config = dict(
    num_attention_heads=5,
    intermediate_size=320,
    vocab_size=3522,
    norm='rmsnorm',
    norm_eps=1e-06,
    positions='rope',
    attn_scale=0.314,
    init_std_up=0.0395,
    init_std_down=0.00641,
    lr_head=0.00669,
    schedule='wsd',
    train_tokens=116400000,
)
Each number is 128 + 32 x the weight over its row's rms, rounded and kept within 0 to 255. Layers, rows and columns count from 0. The size above them is the row's rms in percent of the matrix's.

# layer 2 MLP gate, 320x160, rms 0.0964, rows 258-271, columns 0-79
size [103  92  99 113  91 108 104  88  95  98  95 113  88 104]
[[123 156 146 154  57 159 189 154 166 179 111 106 110 126 136 148  97  87 106 100 170 135 196 162  83 141 121 109 157 152  87 169 119 154 112 123 158 108 113 142 142 215 124 150 138  88 116 163 142  86 114 171 125 131 168 132 117 118 155 125 110 136 143 154 110 142 197 122 158 125 197 125 191 131 136  82 126 204 139  74]
 [167  93 135 159 138 120 176 144 116  82 140 127 163 120 116 215 133 139 149 142 132 113 149 143  85 134 127  94  86 120 156 151 182 115 182 102 102 129 133 158 156 103 142 113 120 135 143 128 136 119 133 164 185 150 155 101 135 116 194 149 144  85 110 131  89 156 151  68 149 126  87 151 130  77 137  78 114 139 103 114]
 [133 147  84 120 113 129 212 164 144  74 180 168 114 148 103 129 158 129 126 175  83 162 152 152 105 125  89  67 111 136  69 123 146 164  77 150 167 143 137  97 143 155 148  84 119 121 184 128 158 105 171 145 132  89 137 118 124 148 128 161 129 122 165 103 126 133 133  81 159  69 123  74 110 155 137 179 136 143 114 170]
 [156 170  57 106 148 150 165  61 112 133 148 138  73 105 134 189 124  81  96  73 118 145 156 105 143 114  91 124 148 128 180  90 169 114 143  83 140 142 149 162 137 148 157 104  72 187 113  74  94 114 168 144 166 185 114 152 112 104 103  78 117 138 131 153 124 141 125 103 189 145 176 131  50 126 128 149 134 102 124 134]
 [ 63 106 116 170 115  80 138 115 129 156  87  69 119  91 158 130 125 119 138 153 123 136 146 101 157 168 102 191 166 144 118 113 175  80 119  87 152 143  82 121 145 148 116 205 113 112 198 101 107 109 118  84  86 121 104 137 113 126 135 134 119 131 101 146 133 143 152 122 160 190 121 103 145 178 122 160 149  97 135 122]
 [172 100  98 108 147 124 134 119 152  90 156 127 172 136 179  89 121  98 121 134 169 124 139 134 111 115  97 113 106  76 149 144 103 163 177  56 134  92 154 127 166  92 129 135 115 134  96 106 195 185 210 153  99 153 132 132  98 180 169 109 106 140 129 179 118 125 163 131 106  62  98 111 117 198 119  94  87 168 156 116]
 [134 109 120 186 135 140 131 186 140 111 144 115  81 127 100 137 109 217 144 157 156 115 118 101 100 115 116 148  80  83  72 106 137 131 130 103 111 110 143 144 139 145 116  98 116 122 115  96 123 129 161 202 143 139 122 138 207 127 127  64 158  76 164 151  80 146 134 130  77 106  83 105  76 125 149 136 172 155 149 106]
 [163 142 157 118 183  93 112 116 117 133 180 112 124 111 134 120 119 144 139 118 108 133 145 170 118 122 140  81 187 104 122 129 129 154 101 136 123 137 115 149 140 122  73 156 166 113 198 113 141 173 113 115 114 158 143 147 100 174 164 181 149 134 106  95 127 162 117 113  98 163 141 118  94 224  94 160 106 146 104  86]
 [131  95 117 156 156 140  81 123 126 107 161 111 188 125 101 149 125 121 115 122 107 195 197 147 190 114  98 169 135 142 141 117 117 134 108 117 140 119 193 100 112  83  93 147 119 131 143 166 106 124 147 126 181 122 144 110 113  99 169 143 139 220  69 239 134 183 127  88 150 154 158 115 118 107 145 153 144 138 152 144]
 [118  54 180 178  71 130 151 119 148  79 121 126 104 149 124 154 194 130 141 112  64 111  91 127 171 112 129 141 100 135 174 161 190 149  73 112  86 103  95  79 117 105 196 159 106 195 158  94 176 140 144 156 137 104 123 118 122 112 133 114 174 141 107 191 135 130 180 124 156 149 101 147 207 164 140 153 181 206 121 106]
 [ 90 161 160  27 125 132 148 145 183 116 188 149 176 156 126 143 126 127 104 114  67 112 115  95 103  94 116 118 140 121 114 146 113 119  68 190  85 129  83 106  91 130 120 131  91  84 130 129 202 161 122 125 130 140  89 157 101 149 117 128 108 147 128 188 189 204 160 141 120 169 116 136  75 139 115 164 119 103  96 177]
 [140 133  50 177 156 178 171 140 122 154 155  97 154 128  99 169 167 148  93 130 136 125 142 143  49  97 188 156 128 126 104 121  60 176 122 137 117 161  88 160 170 156 159  79 137  64 139  68 151 123 182 159 140 126 162 153 147 129 157 174 148  99 177 168 114 135 127 107 165  50 158  92  58 104  93 116 143 110  82 177]
 [115 101 115 156 114  93 101 105 110  78 101 139 165 124 173 140 163  63 192 103 125 111 151 113 178 140 178 176 148  95 156 115  94 140 165 124 120 124 116  99 102  99  92  90 152 161 139 143 122 164 114 164 117 143 121  71 171  86 115 197  72 128 112 151  70 126 125  87 146 112 103 140 164 125  91 203 116  74  92 124]
 [100 120 125 151 115 119  75 122  70 140 103 122  93 132 129 136 128 111 142  71 100 207 116 130 154  84 100 114 174 115  97 185 105 137  79 120 158 151 101 137  96 135  88 134 162 174 133 133 142 176 174 112 142 129 147 188 121 129 157 161 120 130 115 109  69  60 115 173 123  83 138 104 144 131 154  94 168 160 172 149]]
# layer 2 MLP up, 320x160, rms 0.0949, rows 258-270, columns 0-79
size [106 103 102 115  99 110 113  92  96  99  89 116  97]
[[136 168 110 138 114  51 110 125 119 182 139 115 159  88 125 134 111 105  98  77  64  99 129 134  90 101 136  97 138 216 141 119 135 154 211 153 171 152 157 145 129 156  77 129 107 123  82 134 114 160  56 124  82 107  86 116 147 135 108 155 160 140 144 104 117 132 101 168 112 105 109  81 135  97 111 128  94 111 135 103]
 [ 97 164  63 111 108 153 105 122 114 119 143 112 107 178 102  92 111 133 120  91 108 156 136 135 155 168 119 107  79 166 110 103 177 104 168 199  77 118 144 173 137 125 149 147 156 202 129 102 152  91 136 117 129 134  79 146  79 120 148 137 101  60 121  60 118  51 122 151 149 157 123 136 160 117  76 149  80 133 129 182]
 [ 33 108  75 142 173 173 158  79  52 122 101 118 124 103 176 146 164 143 119 145 163 152 143 184  72 139 105 113 119 108 128 101 117 141  79 105  69 136 130 155 134 116 111 123  96 154 109 133  69 147  78 109  96 138  99 119 120 138 114  85 145 121 137 167 144 129  68 141 115 155  73 122  78 123 147 122 143  85  80  56]
 [124  96 105 185 130 148 131 106 144 125  61 213 150 164 122 155 131 100 121  80  73 168 152 117 140 155 142 124 152 119 147 168 158  99 159 140  97 113 172 112 132 118 117  80 132 147 130 134 166 163 137 181 157 167  56 171 141 114 120  68  99 119  96 132  94 160  65 175 136 141 171  81  85 174 121  97  92 151 143 166]
 [115 100 144 140 131  75 148 165 106 141 103 139 156 142 150 139 138 158  84 135  82 161 123 135 153 125 113 192 168 149 132  98  98 131 127 140 170 131 209  96 154 139 171 135  94 142 143  81 179 137 132 128 154 118 137 118 139  98 161 119 150 177 123  95 148 223 132 137 128 131 150 127 128  78  65 153 143 121 153 142]
 [146 145 140  93 134 151 190 170 100  97 158 164 110 126 175  94  95  83  92 125  97 146 111 171  77 123 120 155 134 123 173  89  83 120  88 144 182 156  78 127  95  96 133 157 114 121 186 139 116 173 148 140 151  97 112  71 102 144 105  87 184 118 144 108 178 168 160  85 101 127 152  96  66 105 147 127 100 138 181 147]
 [101 149 172  90 160 107 143 113 113 136 143 124 108 111 127 187 138 141 126 183 153 120 148 122  88  85 113 143 167  66  88 166 175 161  87  97 106  82 128 104 156 192 169 156 117 111 188 161 101  92 110 180 144  88 101 132 173 112 157 110 109  90 126 106 144 151 131  94 183 101 108 153 124 188 153 111 172 101 116 121]
 [109 102 119 167  85 188 169 142 135 163  96 143 103 137  97 132 158  96 180 113 125 126 125 126 138 144 191 104 119 141 132  99 132  91 137 159 165  73 177 172 146 125 158 137  94 178  46 124 130 103 131 188 137 147 169 118 197 153 131 185 134 101  91 201 146 106 104 127  85 136 132 145 137  76 135 146  98 153 145 173]
 [146 121 132 144 129 143 121 106 109 150 134 134 143  64 148 135 140 132 133 119  93 129 186 105 149 100  84 151 111 103 140 133 119 121 158 150 113 128 155  76  92  86  92 180 161 152 183 149 129 118 130 156 168  98 138  75  86  95 163 114 175 159 100 193 130 171 102 176 115 116 149 144 116 129 155 173 175 196 128 168]
 [130 166 110 183  98  84 174 154 143 151  81 111 114 152 127 149 147 178 102  93  95 100 163  76 153 123 126  93 107 180 147 138 164 138 119 160  97  93  71 148  79  85 152 130 142 122 137 119 144 122 110  94 104 153 119 151 100 155 155  61 130 112 114 163 150 152 118 142 100 133 142  83 122 147 125  66 126 172 182 103]
 [148 129 126 218 140 169 145 114 111 139  70 127 132 125 111 153 124 139 120 156 198 159 145 151 174 138 121 120  91 170 158 125 127 145 197  86 138 105 140 123 197 114 123 148 163 182  80 126  86 118 134  86 128  99 154 112 171  74 123 137 126 118 172 110 104 103  94  85 149 108 169 125 168 106 153  62 129 159 136  69]
 [ 92  74 132 133 108  94  51 115 165 141 101 150 145 129 158  65 120  96 153 141  68 130 106 131 171 170 113 142 159 106 140 140 154  94 117 130 121  85 141 148  64 113 123 198 129 188 140 128 110 144  94 130 110 106 141 122 116  91 143 114  90 155 104  91 142 117  93 143  79 138 161 202 181  90 121 104  65  93 109 131]
 [ 95 141 103 200 195  60 114 130 140 142 133 113 175 138 138 112 178 100 193 123 111 138 192  71 160 106 153 134 190 127 137 152  65 110 114 125  83  92 118  96 134 190 128 116  96 175 107 132 113 103 100 147 141 136  85 166 102 144  91 151 101 137 121 139 118  97 134 185 137 165 103 144 138  70 144 119 145 192 162 137]]
# layer 2 MLP down (transposed), 320x160, rms 0.0878, rows 258-270, columns 0-79
size [100 100 103 107  97 109 105  88  95  97 108 110  90]
[[111 115 174 121 123 167 167 136 204 154 104 136 149 117 121 144  72  79 161 128 187 108 211 128 123 153 125 163 120  92  86 200  97 101 102 136 208 114  81 103 130 158 114 114 118 103 126 161 128 115 123 145 152 135 146 124 184  68 117 128  70 173 137  86 136 153 151 143 106 137 139 201 136 197 177 175 171 185  83 151]
 [141 110 138 168 105 166 127 169 144 105 150 109 157  69 132 106 156 129 124 147 149 113  78 146 104 142 163 137 101 132 122 137  95 125 157 153 152 134  98 112 136 118 132  89  56 103 156 151  93 134 121 121 122 123 143  82 165 103 140 104 118 186 213 253 126 165 140  78 139  98 168 108 111  90 191 123  93 140 124  72]
 [113 156 194 115 115 100 170 100 113 177 139 111  74 189  69 169 130 109 132 184 134 147 160 137  58 170  88  85 140 154 172 133 106 141  78 145 140 149 106 145 164 195 138 140 132 108 141 117 171 116 159 160  92  86 114 148 118 117 136 132 124 170 123 124  64  93 108 155 145 144 131 121 196 128  72 156 125 128 157 117]
 [107  58 102 170 107 148 116 178 175 167 154 106  82 126 126  76 145 123 118 161 168 143 106 141  63 128  87 101 133 114 136 108 142 107 120  97 100 151 147 143 155 103 165 138 106 187 164  93  95  73 129  76 126  92 174 102 118 149 184  53 155 178 135 101  96 144 146 118 127 161 143 160 161 117 197 167 143 119  84  69]
 [117 152 147 141  95 104  93 134 112 147 131  99  40  75 112 198 113 109 114 122 163 131 130 117  75  99 143 170  47 192 137 111 111  98 146 128  57 143 156  72 109 131 139 136 106 108 133 155  81 128  73  95 173 115 130 114 100 130  63 135 183 139 162  98 108 157  88 139 143 135 106 103 101 132 115 116  75 103 100 162]
 [178 134  91 106 134 126  89 159 112 141  97  98 156 136 144  62 167 139 135 114 102 144 107 100  82 131  54  85  90 112 118  90  98 128 133  89 163 146 132 134 172 123 101 175 109 131 143 195 134 135 157 118 108 143  79 102 129 127 128  86  88 104 116 144  98  68 160 163  81  77  91  89 102 162 113 161  94 175 100 121]
 [148 129 111 152 126 138 137 112 186 115 145  99 102 136 164  71 120 123  85 125  94 165 141 114 155 190 126 147 116 171 151 130 153  97 160 115 108 161  94 173 122 124  83 115 147 117 114 156 108 126 155  87  91 137 127 132 127 102  72 126 129 191  73 150 202 111  74 121 120 112 147 166 136  52 105 170 124 149 168 109]
 [ 70  80 147 154 105 175 187 150 149 140 110 146 126  96 113 201 128 118 124  47 157 174 145 147 157 127 204 134 191 138 135 174 167  93 142 114 102 115 189 149 148 134 103 140 163 153 122 166  90 137 122 163 100 173 155 133 202 111  99 101  90 151 108 178 152 160  92 126 115 120 139  75 191 129 137 161 145 114 167 145]
 [145 196 102 115 103 117 111 165 102 147 153 125 143  72  83 178  91 140 132  91  97 163 134 165 113 149 123  98 130 147 159 165 134 147 112 134 163 130  91 150 117 124 133 184 137 131  98  96 133  92 175 115 133  94 143 108 192 110 102 158 121  35 111 111 153 109 147 162  38 121  74 143 109 117 149 102 177  96 153  71]
 [ 86 131 121 125 173 157 153 120 125 161 133 159 106 157 143 122 104 130 150 144 188 152  73 107  86  95 113 112 125  77 193 150 138  82 128 100 137 205 114 107 123 121 120  80 152 111  78 161 108 132 129 159 197 116 142 143 210 131 163 134 145  89 138  57  91 134  66  93 132 128 127 162 117 101 161 173  82 115 183 144]
 [ 94 130 118 174  78 146  52  76 132 135  85 147 178  94 150 149 191 104 172  82 149 126 147 123 141 105 153 213 146 156 137 122  95 143 163 148 111 127 110  71 172 158 125 134 147 134  65  34  92 110 150 156 128 133 122 171 146 110 102 198 115 112 156 112 108 159 112 116 158  94 108 111  95 142 159 191 143 158 169  81]
 [140 101  93  86 202 135 154  95 113 128 117 147 171 128 123 164 149 147 146 139 193 159 107 125 136 156 142 136 189 125 140 169  75 156 109 125 133 150 138 180 141 155  87  65 105  31 115  84 151  51 135 132 154 109 141 155 184  83 203 140  76  89 137  94 102 156 157 135 141  71 107 102 120 179  83  96 118  96 139 167]
 [137  61 105 126 152 194 113 185 140 143 125 144 104 131 152 140 160 162 136 197 120 110  53 142 124 138 117 103  95  69 100 161 119 102 113  72 117 130 117 130  73 103 123 149 132  91 121  86 128 133 136  86 128 131 107 157 106 126 130 123 179  70 118  53 178 138 118 123 114  87 151 134 124 168 161  87 115  87 113  68]]